From a checkpoint of a small transformer trained on Wikipedia.
Size: 20 layers, width 256, 12 heads of 32 (1 for keys and values), MLP 1536 GELU, vocabulary 2048, 20.5M parameters.
Architecture: LayerNorm before each block, tied embeddings.
Training: a variant of Muon for these matrices, 901M tokens.
Each number is 500 + 50 x the weight over its row's rms, rounded and kept within 0 to 999. Layers, rows and columns count from 0. Numbers have three digits each. The size before them is the row's rms in percent of the matrix's.

# layer 8 MLP down (transposed), 1536x256, rms 0.106, rows 1310-1416, columns 192-255
105:485452594520503459475562515532393482534464467517579429624527565549476463554554521477384506501477483509511599522463518514560448471422460547508546459495418477517464579464519556474416510478518543
091:493472461482527511444479615463454477589535500480526453468534479622473522476650464473497516549557453483484575557592411469484513499440522460477503486512513492479441485395568528525508482599570467
092:527530464484552572479571410569537437491503390518460408467520468454516511508554417428455488462450469395491519520509439436562489579529503482494521614482442468533529457466478445490527499384582439
102:437502438487436491462525498437465480497465561530512431438498468496490614464508501538449561477457418454457498471488533550393500542470541492549546504516544583557513551543444509463564447527566535
107:533491419485446474509497508587549554526501468460564433428465524517478449441472548427524508481513450498478585428464535533502515446556441470608497461528489494510579572509475483479552471498490525
100:557556397511493454469434528417544473460501556497553561549492532478636558350568468498466506553545581454535558471506489435450413580432486551521503447418553440550540480551461479468587558474533529
093:557551431403508548350475429488527532526401496484468455553512552454450464602444461514483592561464469475452519481516557607484515507486497419483467514498582571604404515483505510507415551536430498
092:492498586476522474366573507491497490444469522513552544437626413454494592464491396515435528480404476482475424544527463546615561478429459564467452467473586543405632583520482498500450446484523498
117:499551531427438533550518538499530449536487531430511471508434436478469436507566434513482574474523469501512435491437531487569495494622545502556543571520492518424415498598405476420493530494459511
104:515508534499522517598488459444466498493512540510470496502437380491479420535484547514404511514454475523453539444417499601484488543470560501526429401518516459543460512505492514434447544534477488
108:408434429481430528571596537410504527465501511509538491613510552535574394442463469513542536581525507434534513454447494475498536501420571458483586612471484573458587428533458543557540458623457447
101:548501550498531545462541466477493518470554485495460533511421518472503460451477468483447523431490560509538495580569563491569464511468421532469511502507553435388514534477478632520477509463509443
106:488415474515537561494551559527564515526530514466499498541519516500513541535528498544475512525411451352485510493611567442468561492511517517426533533528554472482426474467490597462550576480449609
098:410500468452527571527461498587512510444430417469604485469556413534496582531501481553543432509510505515457470555545542518514526485511522465480513540512492633468473599511497570586518486569472459
097:534501548463548457518485488520480485470498452397455483452496548573459458477536472411476473556580403451451499538508575502548458620456465516358445542490587534495474483574484488442499432493550553
089:580465544559463608503502438529444511456591473546484567430523395511419468569352475448460446456505441496544464513536516555518499508482487395519489582495557490552507526579449470535469430469482486
106:475427551515544560519453476492521440572507479495464492488498484531514543471558567418626441532478509465489490542511545495471535414548555620533505484485494509513441515544424461468480549538502489
101:411578559472517512459639524493544537569502620451564465407433474469488506441563489477510514542480419465439500645468510472432528492373409538520535536474422485472498396527547571440517470574460520
099:466561500557367444550584586511514486588432477516510509523503518454522514439529495512441470555488445456505442505448523478525555426505503632521563477510468531466494540521538509476621467569422487
105:519480464449461608549427465522625428512473533545474529410507471459602474519474470558572503408587400517601497447512507463532517505536425537523494459486489538517487546502576430459448446397448510
093:521424533491582401488547518489447557470507537469358518622496523586461465449477474596483559474466540449559546553531434485507569497463497539487522525559485453496532471545491618499489482573429568
105:509462535569510529491452500580523513400537546455519471522450544579508487566412533548492485486471542463565505528555527372533516482522541472528463510537544506483558475555407490489455530481562473
102:510522419487567464538532536436493530452522467553443486427547538524385496537482461558504522378437542490527490444421443437555483505561475509519478510463455492489528472444501525445415494529510540
099:555469521489548495542580470484443478455441529457505531438447386590580487499464552561473480496556542470391380504403498428543536526407524540501546486443481509509414468503505457461588447514497513
094:551488474479503510529506498532441575445524426574477518547474485518434484567512535460578481443461469535599483551430484478413549447449484554500493505533466437479564432468442435545550536534491493
100:530557494473535480438381485486480484494433529545508502509539535543580554454535477546465462544507569501537470481426504551441514489538541477483540436511527478383548516513524481501572560445500511
100:492502543506459484513452463495509611561551471461519522497467502448510544359538422523539476407565599472471454487504567563485441548459509511478541536487478517465453567642464477548511448474481457
101:596591483452460431558527489519567512478557433438543494516417528571475458543464529500487467475475458444473491500514483508522533512507490493493469410518458579462489564496450424419464491404491481
097:499423419421579486547501565515530554546552583545618496436444417468560597485480453443470526418549473539436531491511520477476524484539471401503408545604404459511487501464544451444428459445481545
106:577506458530527456483484516553499532523496517532547505459509457501525454506505514488595446425454500473490506407496511520544521455467511599540415505506499448572389495470433624466495546438544482
097:589544515556529458471495440533536488511488463485562481479515548567495484557451466484549438521508479554520461485450484439516391463409550505546458524471451524465534456530539494486488461485468499
107:492494499558482567585415524502545548531660525470500466541502470529473521578508450541594482464512450505463509515511526503416442486485545465481505468487471538474467469458429544430459520558589490
095:482357536655475433615465627450508604502509454483587574493462496492467483508448481530524512585464535536576452500450524481483468515481502441523510487502515457469471534578522475513532440587511472
098:464501514510524480553423481481434521500530489435498514531449520391512434545564537479531574500509435605571558532469504465543480509426474393525486464543481422535445421410507472533457563529462431
107:451512573523491504450495450584444452487391476426497472533563404570466512535461498427438495518510537460492492516462584525503498537521497471508495441482550439490510513487591420508383492355478593
100:553474411540465427451454507558464520458499446506554569639507486504498490548453508560532402477459488542749515496493511530535441431548473503538513435451542517552571414553580475536511531517436473
107:495447419504527452459482491546566392522560496399481388504437516440500539510480538419472472526506403485495532562499530509625477489516528524364491505471517575581504528426624438532493453552458555
089:435477507377436519580529566579433528427539381468522449534458516587481520561469531571496493536524484547467550487484474472525444533504541546515465511466463476496506527428474464480531398556427438
103:512485487600534599524407533521530568509484560489527509484530518551599479494511457510516458493496463565582406435474548525483536407523495418446527482476552523493578520485493531569554473446465411
102:579580528491523575549456526553460559464468538554483507489530467455512502481561490499482367462505523466450521555491539550494469346491466414510436456519577537547599534577493528588523507448634523
095:548468489503477461443453540451491433502487527499511483553488350526520422605419512465475479465473565495584436453481514540441417589491472483513516568573559499521491513514454564419514419527592540
096:444514516541467588482494543414407539594496514546551587404490543463502550492580484451492532444478507532417498569458483477496540496479466470429576523547492481511557455620465509485540485552468535
105:509538545432468486472431490485434435468547564571537613446500534495588480381481410465441524509530516573542525603434458518453547477504424497550546410538397465445516607503404482582533500514555476
100:552481538515498458413559468476482449559515486529492568494473479482501458371498536524511585504457523499492524530493385450589500619497515437491474510421495424483602446473475497512519432573570416
091:482533524519472396573545459476439383537428536465530500577469466493515467601519443527590517546471588468425543474462496509585544446410520474551590484492555507452510576463540511517536513541573485
099:435571556461386514573466508509420472449492503478520504542474537485505469554479585514541457584519454569493605489572513477479480551525477463505500554479486460528486509537493479454641452504483482
110:543568529462497512529467552473512510438464546542477496571552477522461551407525480487583536536484560593446550535491439507463581524568555526510457490472587462439488510427535473511501472602468497
104:445492498559532472512510485531543503555506575462525462498437509510474543502612484432497503605451581493614548528456566468535509430607545518559573507489502335450511436505387544436470516512581622
109:596486484377422503549514520565514444499481542545494459460538459483601463512584514557532570432455569536479473549519497476531460402451601473486488538487505475575542449446541540520599500498487488
080:564460440529510507422546487521494483538420507552583564495500518529523381544434439538484623500520446482412556511418435559590531555400501497532478496541503517412378523515416426434549455591473510
098:454543552512500554435437460507446470540479538504549572528560467479544493427400510581507514454470511654406510500449573450426434568564535488506553545537571461525553448399465530487532491539467497
089:485484557560572419541488394539495481528455614434530522508498507467486456469512559523457435593429487461604499473505513535474508492497436449581471496529580471453478496517457498512448519440509503
099:461536475457535446486560446433492569559488504462557526576424512515499435652463477427538574427558589529534585525542550438442486515458533420510452503472447527596557510514587490489520492628442600
105:541440498468500533461502420437450529637605455500465571563556505557598470481550486503535544471509467427483484561471518472444477473475505373462566508496542552494549455534489528444488443516474489
084:451452400457476503429396606414577517481536490516500438525600497490484487490540374504566452531536518570502445515457443460520561455464562502430493541526515496543485529497504550440511534476624514
105:492414470550544449464485453531486536499485465524553466534476487496471416531570503484469444516504577577540507567563457531534443489551450450584570399374422518551519542525475473490367487545506533
098:450520526475459580485491482541489521563505380503472518482506566542553502382621514502452499418494455465498489478502478440537489531494488532534534589469483536530519399501406443525511431531443467
103:501518520510537527462446533578515484490499458509608582431453604584596446462467445508441522587495491505528516530480433552447495519521448385509497530488540543463413505399577496573542458487473497
103:436500443523548485521471526504487437533561386461489575532508525440419451445587538526453502547376540465475461426419491436503448534489525515534553560562532451512539442505519533552593445498434581
109:568490515432476351473536422448541471468472572479561466459435597516454502512452533495573502468475546507477413501462475476527457464603545494482486492420485488551496567532452500467441506483497516
102:422489522444494503451505601513421553442508571544504483493454509530439554522450426502500492455494397550535405517439501504467538496529521579513504534490508481548455546543511559512575463536515508
109:518492539544482528562440545537538458358392553464434509496487505499480506527493494514570507448390479466460557521497543472512434524594494538651519435495477576493428471494497488501490573579535514
097:510535471494529513452425562543523564474584486602482476504441397543461484529379523471461561435430473528431541502498556514474572554490537517394499511457533521505452544460453572548391583496510455
106:458509583488466497477493572553523422494558448565551516419532457510379504460449472494484504463559508513571507474470467471510460532490432445514509472434489543406469369426527572440502542497552531
101:463376456436554482433447435431426458451543467615492456538545507534496458509485502574533590473496542559477395487469451587460465504545532460567580537462509488595416472455480471567480492466480485
097:360469592487561569612481514471509441436556457542393486525490544475555587637449503497523476475448518458385391608522407471460441511507485546505421462500547541395552471499585491564519513567503515
089:497469482531451489571426480597515555498389418560538497469464513584482575551458546536507485445434464570690446465555437500419533469466488475479510555457492421519530491506469476522504607501432509
093:531491425515536471489450488411417451440511550533625480499553504457517441485482536475552516554500519463509447467574460514446564466545534442553524474439490518415505482561475494424457535547506504
097:509577478563444554515486501492471526494577502491438596486494515488510524486517453499561624396499521528513428483417494641474505491559442538475509480613571564525518577539541517524552496516461485
097:538560555473489505537494476384439590553516476609495554501552525487497384380576469486466518492493491565508429549552447541516469438509518455532466345556502588452422503518515501482528549506554506
099:533449481481474451430433579511510516543464456471579566432455483443574494410460535506501532476487452501526477469554550554537456514538425547498417547509504389548454486469533479522613491575501619
101:487483420490546551417455511411441540557543539421452483507464608500484518472526496540513528597509539498509465513516495374433485540498522544541520531549465454516463528530510434519374440450566483
098:541455496559478582562437535444416486431444502583505502539397519457514501540429485485435496432538489453492515507467505424444488468491381578428526587442584514472596469507528504559538496539553534
091:437507493445536591470372509500546496556452557503511544417496525470485428602482523476448562451621465526518464508454486453557431522457427456559529514494496559531477547442573553427512481527463498
096:502541464520450571454487524532410505507573463472537437449511570566531538501430525493488557483545504402506533470455479451541561360444609488488512508555528506526583477485457498532497475375583446
095:452441417550523523522549501488407477527511428543479479509495478498434507527373436589535501412530422376653517470518465473495435541498458476507501507546545503566548553521529497573538500420486471
103:506515525579511494548542466489627478442470519513521525412421468573544514433461521530614523530456467431510425488561449495506445445398513528562443503463456483580505532513488496579590559431507445
100:487486542473548483501485497560500472533459451482479497495567480525510477498537615533406530515499569461616513502501463378499529394481561519534573602406472506517500470620569520452519506527488534
100:630476553452512546546552438595587511531545537560546468477494521557492536487522530563584511462526510469582435494475464500593437508523488546500444441563530300507426505463577475425457531465516507
098:377562551452494514434536531420434457554504469527513439502449407419520528453376525414433611480480527432457445489508509459498506498402566459499502501497512466564572507473521467605488468466464510
105:465511565442559501508550494599471550531455494527550439525510465529467602569453530497549473443449550457411484500567461617454494557505512547509540516522446460522544445502466549624528500505530519
093:482462458537556379577564523458533488435562529465534550505553458467310529497454495488595557576481457476454492613509435429464470492512579567408401514489543482513517490561517508498523554418550533
106:510518479574418485475487491489469524531464504440412454492533472502514524507446513561539500473527494542428520440490524555537578528570490475485505517393595512442468538477515609481510506541620504
104:505523508505537560494471521483508528517441522474565590591505457532510482530490505523565460563452578564503540466476505528634467477552498510460543365452503555446471492468448500482524467543402518
099:488524449485504594531541572443401486497422492585516416568501552582557542430573476450404414506539496403482493464512524544508448446403458503520501478628508464485499487505518526568541562492472521
106:526428531486538632459465522456537591443474564490472472491522515511597440489481494535515444439483509500489486565478515528477501549481619510506547487455533410489442445430432512498606561476464491
097:521556484517463544478598543489547500505495582614532506459576510401607466433540541466456428470555416465525472595480551525467438521554477511499500492461477468593561498465486514499446520476493443
106:509542544472423417537609563596544516477548515494521474530410533491550520508497608476532480493440473433554583514553462434533547457594480503514418432531485509394527487578508342544511477523515592
100:427527368559472556528450585503527490519522598499524529536500467506450548548507545508477503535441514491531517449420513465502487538467534488482500480534506508506531602605546474436431515401462522
098:549497601461509448452591552535535573482493602493482470473465510478463421426530501578458517495493422522485623457455467506428525490481499526608507533477505548500458501429485474543568420532526449
093:449451534494447455525540515523474569455520517484525542483526400379510458479501460485513490488555475597464518593557490434465377535531369539528502468539567449503499579561403425444562509458446488
094:472632428543538551486533543503573418475469470441538552525504454521511446474523576454485518496485468571595523492435414489445576491448558454486398503504490481511499476507568441543588529458489491
090:427480497499496580463517519481515479460529487439603421359477456448458574535507437514567488517448441517520498518497501607555477510584595549501510511496516582496449469517485580574551488559439475
096:440485595425454557508526435496491421457513455483408552562546492530433613477527485604441457430426505416457452544407489506503423525479497428520466463620482499595495578577472603434479530506502483
112:549527482583498446602510542437564527501451470446426542484469454507462525456636431519407462545387435552514421392465553463441546494521505539488496534499477502439478567394537556492568515503440478
104:485523542440503507353506560546571492464414456477454530432538544537495409572410526441598520517484390543572465439538464540471497488545462547434530459465530482571403481532496484450497509443564480
094:520532464536489588462573505408453501492525411437567450497479529535465477542508521469524532362538455512468556513565463574502461491537498536559486407523466447526450424491441501562511519417480523
103:576444527517538448569551479550506443536509519477569532569490500547462618543458442443488498539476410484498411450438549536394479498563418451511467608574498533466582477559530502493466512593451396
099:459489559556494528561461560453527497494532552487455498541496406490393461501597565536447481426525565504512399569555480480480522508574523509426451470515540432659563391428451545501518523538418461
102:505456513451490467431516506538566484508508525468527460388447543469468530452535549660524576457488477538546541497502458432572450438462418447440454535524464557535387580463470439381555466492432514
093:456533487538462477467509453566514516514416582550564560529601395589480438587304513502455483565462563434484485528502461588461564459478474485503501496467399497645433466517493484526510424452461474
095:499544445556440622510490511580469494561473498498545555541397452562436445408581547586514557521490542421550513509466525436618392523469487451528553470448526438374579576486526503433548551487410521
101:490543486584491514532488468483599565442545521531447471495529431481509480477512373483522541491453584428454560398519404441574516544530507555611542567541540479559448460506501499481467548536454524
083:482451413507474493501474494495482428477510487446555484468454475565559474565503501556487600504469450443474560555575484494499498372552466439454444579557451548500508496505467498517532429516572505
097:496531545484425464507477499454467492508463522474546468562574581536545519505400570514600512481456468531452545438431537568501586502422533499631515552483516437471386494622481507548615445496511502
089:493428498481507529362523535504497554490492515449483559442523612538407487537522426505494556576577525498539489473493407550561487524484441480466496471486545572498512479577449542489523360544529481
111:521600527554411492518475516478467543585502406590517421493485489500508473441533487477512474534442558517447534546538601418490449582507497506519449473402597509516532521522532422518448406516452504
# layer 8 MLP up, 1536x256, rms 0.17, rows 1311-1417, columns 192-255
087:347513513428530494513618428544622584482493469554517517512542545393557551539567534552479488486479449489494559433426486464526534512497514593484475548497537573504484448496463558415436494488541486
099:522543495476482420550462513501500596495552474445510525569495483521527517500536580542549437482521516523578499523481602446385433430507509491461393421535530618548440468601579538486491515493484592
104:501538563580423487471445409426464555516457533578466570389531521451584510494502524486504518527506534491416492392555426505472572481457503409489521519490550508514478497468514622521480466503488521
099:565443473608508520594483397493402499465438443508522420521519534432529536503506480539395655569580542567578572497385511577490493519521482466498533468439565487495483491449532539553482386518495423
099:532533541523456477568461476456501591529458523513525507450428530550391486456427432506512498473524501495518416499555494442467438482476463605542444527445535484533571367468445470534560514472621476
094:480486510523466511568542627506530494434543467585479519536473458531516630416456536482447433476542579550496536556489502479439453466486636500483587520510496499498518487542515467508479507460517579
092:487573446491463465539366452504524517598465437466495477547485549509471463561590503573567502557528462518496494453392499431506449521547544447458601434531493401550491510485565462514502529523459447
106:429546525464482482545513502507429462604469487489603540534631483464421418436458495411526618454557533444439402482376479537495507572507478649495592463492455420405428583566480477541486527479561543
095:480475410526475495462493504454501469579459475517520512522511574566507583452511469468543606417451488504594473545478423487529403450490538441448500540558439496603430567433460502587599436527522444
099:417538495468484460539519542461529508495495578427415426537498398486533563564587568413473455496570500551501438486594401450385464482520599472502480498468453447459589570506386525472517573586467501
096:503474627503629528417534562359456529453506563500456530495548470419452565491446562528425439529471439483583576623508525476498531520534561551509515410475545548467512470432494576449424426544519467
099:577489535539555392567517438441519461525470540510521525470503610417576519497499450495552421588645509429516469520539586534521631520480538531506479461549583534410394486554538494485426446459512410
105:427429528546435465428521502464471400567507457492548428539429489540485468525598570505371476497518514455498571468467476553538538567539468470544509522455468451555550439394520552520448596467499507
091:475470440458460551454487535499430563418579513553522546498482491475515506435480471464478563582428516514536407417466484483529500476500508589492528525615432508505550514432517525496522515566539446
099:535550459463524430456497562433458494581507511377593499500487479432468602470489507486519463468573582461440552420476437598480451525487499435464470458498572562510495567527483428562500495529462424
104:492492538527517497465551604523510621575462534556469450392438503429508508451480446497474456509536487461493457458513457589576614519390442517560531577509504468529529506455582581476462403456461538
094:485494535490466578530550519514503495440503533495480589543618513506542404388523585507484407550516514444520465448573512535485419513569441462489439460504578512413535545505507409629454584499543455
103:546395518506531464469475537482417524549547528532480502478556503512552497466518440487496504382559517497577608519546561578457491493488502555481545436506532451448420463495524483532424504458501481
107:486529469566469497532483484405462483535516516496481514494523564500429497475518572471526444545467558480568536642423521426523423467520602442496510540499514474578414446454545497506536607470443529
088:580370475540399564451557473475515502495480485392535576369546555515558553527537433477511455573539462461533397441471516509489496383540474481555497479469555429506503531500458418484581443624469522
100:456530564535505478525546464464500415507495486571474462581414527376538542568451526498458572522503522562445535458399536515480561469503499464411471483491546487564560480467592522452428463584437400
099:453549426444549527496494554503440420459394615516512549511551532427473511497514578506508400508552553521461470469535477481509554489511499452492467423449496607519474505468455517566586512517489531
099:512444469557509525437478510522604473476504484480495526539463587486578382485507408552503510448544498500482482454425535380486453389440508411536369534513516585451562419450503555506542501476494572
102:462508573481473531515452492516617417522402484497468530490462497502482443520548467529460450486593490458450468438680503533516651443468497452520445597522452590502473468454447507539505544410539455
095:482589493589451487403477453563493450537501435498533559523548448519575566511488589525575472454519604523425554581514426466480510523483479463595553459421506503490509551535597465507528473478610466
100:467467519471546487442547539456451443414512477520525488485614538473515502566508473545431567525424451520508550520493519473539561484473518469518500405537500399462507546530526468456491531508482454
108:477490448511561469430486466409513468491482474486513547537448535464649540407489515435461559464533589508503516535507594559660506435479556491506518546542557469547485498471390457449424412557454419
099:525461570470386430464483448434424471493448506482531542478591491461432352522584521598427528588550566549533599460481487488494517571535521569451500548460637461466436453458404524514472505554488520
102:523485492517526451486409660521462509452537558509538498508532496551568528536534429494460536391506555515495536449492440497456493451495479471550559456531555483402511526536527473525472534501486481
098:455461536531471484527448520461505491541450585413395563451506528407471513453495468564407642519552516489510570528477498465522493419529461510544548429563553433574539446462491478473480611561541539
102:474569499599500563455520484482476422459559466466514584493519518463553442539536459434405539514526535576562497458486486493495483468549467509459473532557543528428438537460471510495546547501461650
101:514579494458469542370553523500419490483545503513435490474465567469481592547398514452505488475516510497440502486504447568565518523483525507497507499500538469542549462502528460489468427477434447
093:445510454573564465436573506531520450479433503418489375528472481397544540466402499462498525589615545530454544607434541464527572436512525558568490354535538547494406471579566448675457476517495418
106:547535487361503516504487457525510371488559478530495535520401433548454540434420524451469539545439578478528464420493472447603490449437530513542480518493486581406505480553457499578415601422576573
093:521547535509462432416504492466552487379469434467429580558503527442524538484540566435470478518528442501554459512456514514554588423598522465548451522583494524443505517459623443540549527581484508
100:490429570572571462467505591465495502457478516486573505598504575385434504444499520477582505484553458426505557541506520493408480526538459506525505460419529527484466495603547454490476393438455471
089:567551522548610518420500514471586511531515478496528479449523508475448551522517565466463514552554524519469485440440498628527440465416526462466464431536454495524514468475468433584416546515474493
098:545514583446521492637418460427512574489545472498488516506488549520471450514518501467369401536447565515495565553504479432492563531508519490606500392466557521523450509594570509445476631481457390
103:480477563471515421440509544408513533597545461393544535493466568534494447567505506521529494527550484516575468562558469503493603573492542597518492514489483513487452462420507445429526550557445460
103:498509445406516520475507492571466470538495433446444501489455420454527607440480480512456559532551559528502455487582560635516558562552508540455541530503467556526608570441625506526472489585524406
102:577566454454528473466474507517459613487499450571398528478467482532493523559573426578529586516531558451511489500543562563495496485535525541523569486562558488479386571521465461586449460568541556
108:544541396492619427507598491558519547549454480531501523376599453422454446525471489537471540546522507441498574513454481529541474474443520503445476590443521499524544481573553577485463516530520496
089:468493474443513490527514541434514518486448482600477434515547522471461432546480553501425460524527441495600567380390559552475463458523473462418536542463474574506472462434418447462416464553531577
087:471533505463539511407545493547482555466457464558552507514447490505524471445503489530448509565472498504442512449457453530529431546518523442629507483554520519487530542456495476420451516486533478
105:518439465441538585561584438562569453472462521579518496526509515409448554567456487456651482495536476456487461467428492483529518559482519516388467460543539506421534464455493495545397532520546501
106:521427442596658526442505549539510624512461521497565461566414474490445494516505608513435448477486573522433486510514456364541423436508474533541366473550459515454519548482467415429466477512527496
107:475434502492443533460508570606523464511489492552522534466481453529459488458507484396482512492528518398520594442499506500535470600502471517515582542495483497541486491446373422559511501568513512
109:381445420471560499535501501515476479437440439475411558487581498537479482478564574517483524601560486516493428429477462483526460495599452503515355492470585560423596474598537419467502509613444534
079:450543479495383483477471491495498497532491600432500561472504484419456507486490463385552454500435525472467470479506549483364484459595537626443546526512562476602476490522540562512516512527523440
100:496462462519539402511545530501521518523527522536503601478520482516448459485525506426557502554500528452566482382434568530563502504385526583443536395485454523525473510553565459608527515525519451
083:517556447478452564497464491485499494518597484547448484492568510441511529559488374455538561486505497530491455559528506516503582451503584571520579478484486515527528461494535566437497397388515451
103:459433490592488485450546439465430565564480413563520500529412540517421403525490530520492554457413445516461445469452554518577396575522429536589448521425567511442603522506526515526507424518499446
099:519485422524556499521472585536525467485506492472529564438455514499467559463528553465453495464558601561483517413362590504433410465551498607515562521411515635418465525461474446495540483470559532
080:487558580393465500504518439475475526528585499465441540488464526528450503476566592554401460481489482499577591551427455480467470549455498504537453523515469584485530494382426387557449542479429603
108:492598474558527581465560455434444552508479554469509459517511603518498511474503531504454557446360403514516565480625573389435476582513368494523563525459552534466565542502411499482578434485442501
098:597521556521531506432606465526520500557529525513481482437512486457511546502512492479494536532381545555460488483444633518533501502543539494478530510519513420525421564465616454475451453492563577
092:536482498526538503453536549579548458530526487557513397491483437514550493474519555475433618482538538464469572556473485478482575570515513463564470480508462461422511503519496545450493388488475420
108:396519623435449449443609426495491440551510513620485495390497441473485634522437495493557474503547474504485470526471438539357549552468525519492465481418499555482483589501510582502464479579511421
111:461487416509486403600437538505557530506520542545399586504538504502443473492543517435515586549442455539427447469534559575401442340472556490447452467565487534398444506408448438508567437479582441
108:462574475476489456521466477511531475433397509569459483455512513504487564454518423512427471494514531617518472478459557470525489509555558409536448524459526540433552533555623488480506442504414545
103:515499523593573514616405510482586382508517478583369480451509450480501535526486400450539541541529434528406538406517544519517452482531472520493517473499594527476503463505589463492519526596549390
099:464501435401525549559490558546475526563570435523526594475487535557562539496548492500493463452497547404450510511503514428598496437460500527456480440491532467462500570491511501545457529613449393
104:549472563513554448538409527521456552546419464470509455519651514507467539581402569517567497553481516481483550517427510479534530507518422475521558481419500569506524390531478483458507510551485489
104:442525470488486518413532618575462511597551481482479533423547419536551517507556505581520545595478511400392484574615545571450526601515544512516473494481513574409567420588489540495530525441504520
100:452489493505581510497473545442488534545515529531471491575536451490444404549581453404398542477525512485474572433442476431479519497497380436593481478501558502519514530424541449469501398480559462
095:556507454438474508454536579471453488418512499507528424493533512449549515635445533489514549418551524470454491498470621565498478578542452513458518567505572457461540567499562485461551380400506451
090:522554423552517505494483515490557533481528481497525385502537521537473575490496486466554477464559482497544510440452591533504531551535513557505516450498540439534458460460533566549480531459548474
101:573504537547453464579502466531574542582432597405466502637483561615480501464461455554501556557559607534483456507472511498560442554507570517480531481480447518587545513516557538524389488497483496
101:561503510573534585463489539533555447520444485509465513601398507526476530424424460468523538538428525572553490431461463412589472610466370501478482613464525403564546462409545487556538546488468521
102:489532509534512490518444479487529506490535432550411401558543507563509505540439465517459512420485486505431515534476502500419506426387520582520467501519433563508617387512485587500523498468623457
107:602452434481470468516492460533514526541434546582435529518533481539456478601550504527426481459568580515507600444453534444529503475549531499397532421509410501504526596519567459501592437491516468
101:400483487494528515504501472461459583578542513574506439585501516548559567542449497478479565448487605566503500561467467568542451501481496497508541483419534496517542464443469541476470517545481493
091:562584416495542393560593477505536483468554389451488490498453498447411532481564543565588444545470443518508516498474470505454585455565635534442565485489484514526489424471483429530532425482524515
100:404372496535468511476474493496523546474520465482519529489473496513498476561480580485531478412578544462519573585532593551515489484418435529468549407486501480458448414508491471538543599542482461
100:609467544435546481448458396472521580478547450575550515496443379549434480515450480496567566490458524415452550395490468514405534530558484485509514498487534504500623552446485499563473486584450505
103:445517469383470492507505557381538576534502539469592586511465497586527594558469534492448486561613507449527536421484610469473520499433568484478483525514548482485552536558563517463479577500537443
102:522502437542534467533508519520571382460525520518582503405423458556555527481558433500513531459463457434456507504500482648443418478496478552446482502495513514567613518427431503525548547453537520
103:436524461463522508556516591454542484536445579381447456558516499546421488419499494536583473520491467474488433591478407484422436459483431511481414473441488464504548494455418439594586538538567536
103:507409433581541396530446511542531409573545484476546589565476500525500515537459448554549510469476504473554477432364451572491561538461528520518442501555532600472558486368588530531480600461473474
103:459540548571537534398440487490476467528480486533530520467518425499580460567500457451504554557485566519574483519507498446408563428490487394472498493417507544511560538559568518569543569507580600
102:464439574436459524454524530504457543450499490470415495552504492423558496536565601509425451492498485554452547388517549572535470463598523494471549509542516454437415431433577421550574433524480526
101:594521364534458472388535511554626559490482447472578524510547551406506436507468505516551432544504514530463525486448565538531510565556502514436490474459539541549499541566473476423588539468537574
106:496401521539473526526533507566505531395475442445458564370555451417479426513618477593462534519572480437474579465549522533479532523424593526484504505315474574579516453479575419560539559476489531
097:479611477410429401500437516502559468536498513465525509401473485505541531585548519519552375446521507558488428497518536546515535619585556541482471520436431541461491507487447511493412471535436538
106:553552532526393487476545520507400460553496414469554503437477508518448491401526457489541502556465513577479497428556434519481483474449508425485495534498539531523545520464574546491381507587617504
103:502558547372494525569443561517476510518530466524490635468451539580443531647529466537504555511567470453572508405527546512485481527483503449547454547491531550433488460476483592553539538587508406
106:487584574441525442479547558549622404514458556454398524504545529535475448481566465507509444442537483571446462491505544435476532544407561496599574557463545497477498516370459553496473492493463553
104:400571565475426468519505476514473550479510525482511471454563484446539436464477416536525619479503503520431488456512446389560553428523517494531482402551557438495493493464569514418533439537556551
095:465533475445510496594397445608461508559405448501445605603539577496524532590482412488486552476555557519485540502576549514499421570544541449520457444522533478464565535490584479413519518435496522
101:458484443507513459503468513532548465528508520549510474519446483561444509600542510552480420470523541526453489486505473526606597591489474461403581544520508552539514488478554560472541462567650481
093:528472529446542588469415523476461576489527484533481549520486495573521514431560395444582530487503561449539470481584496457564477498424394546495592545427508454520442450382503500471414578584533500
083:534485403417434514522505464598589524520472551516463519574582545524496478533531531493486464579524500536561489401510513396538451536421608491555459515425395542443510559450583456497414540380589459
096:464487457471489482560426485561488531503523448342552510447497480475591490473562493389470502527530476479506439480504526466551449551574546521541438542481460537418472565361443470580583504485521482
104:498510504480550479495532471461489462443492482535466451488486466562566426443514587489405406501468579538593515508437587536556519567487588422410545426485523485476543538454551544471525539576479525
107:499459507504501507534506478451492480561481539526583491484547439548533411519579437535478539587492470518474567487448470535601487481529417551430504467513524456596445483433494450465556516549480435
100:538419480471574438500465577478552527585536494491509482552465659540515465544527446522517553432514453554467512565514562455476479498427543532419512538454517473560513493472534565464434514465532435
101:489570619522477518567501517467541546416544462545540471495457498505505459569551456509546498557554494575659519539541488514495497514458449529550549443503523518519425466481455471533477397580439424
105:464526437519435468395498489565548506542462438516542430566524570476514511482477576484492530503477510554519575480461469560585456523450403405565594600427523476409492527524474478503448465413561530
100:495418541457450466451445534440510517539542514420516481446527527492518455485469501498489484468550489523462502439529466564504476473574472407509531488499502541438524470417542478630627509540481493
100:567435493524507507495482517515450504536575477461477436473500576482553499507487443456546504449544476495543565519595490491523532515516501517443446446471561508468553500492499530530520605484529510
099:488536521340388467451465468469482438487480501530507483461513480435514562638511468543510514501479468554485463455571529530400418548509489502436457555512543477582477527530487464464506522523574562
101:463478416537517496496586589504449441502602529514491441410540464524500524449499614475455470537467493477509472540505463500433489574459441490475548484471523487546585526418534515516490474470519401
075:380535468576534561540515575529509475484508508542537475465522534443474561449459461500505499398529468492479469511438475527545593544588474497530493434492502466502444510516449439533506520582490517
096:553480436465460503521495427482573385469547524554462482563621537506362451561529450507503588431448429381454449486487472466486461450449483434522537520451430472388475536444529491510485472569518501
084:516555446566579535643454473532488448507458478493505511534468425458548565497409477484472476484533406548536447482422580497499572524497488552486523489504515466502439493456561377546483587593544404
101:450444480497613467547464434504525552504524513437499595417494586547493474409520482478494444478616520515585495479523483554492509515477602510447544572513476501520497518428543479495505536519546543
104:587535470517518440578525527567532437535519422582581367583419492477455487573506416418503534455520404519393512452567469435523529592486496441493412532499631540493510534553560548488520521524431534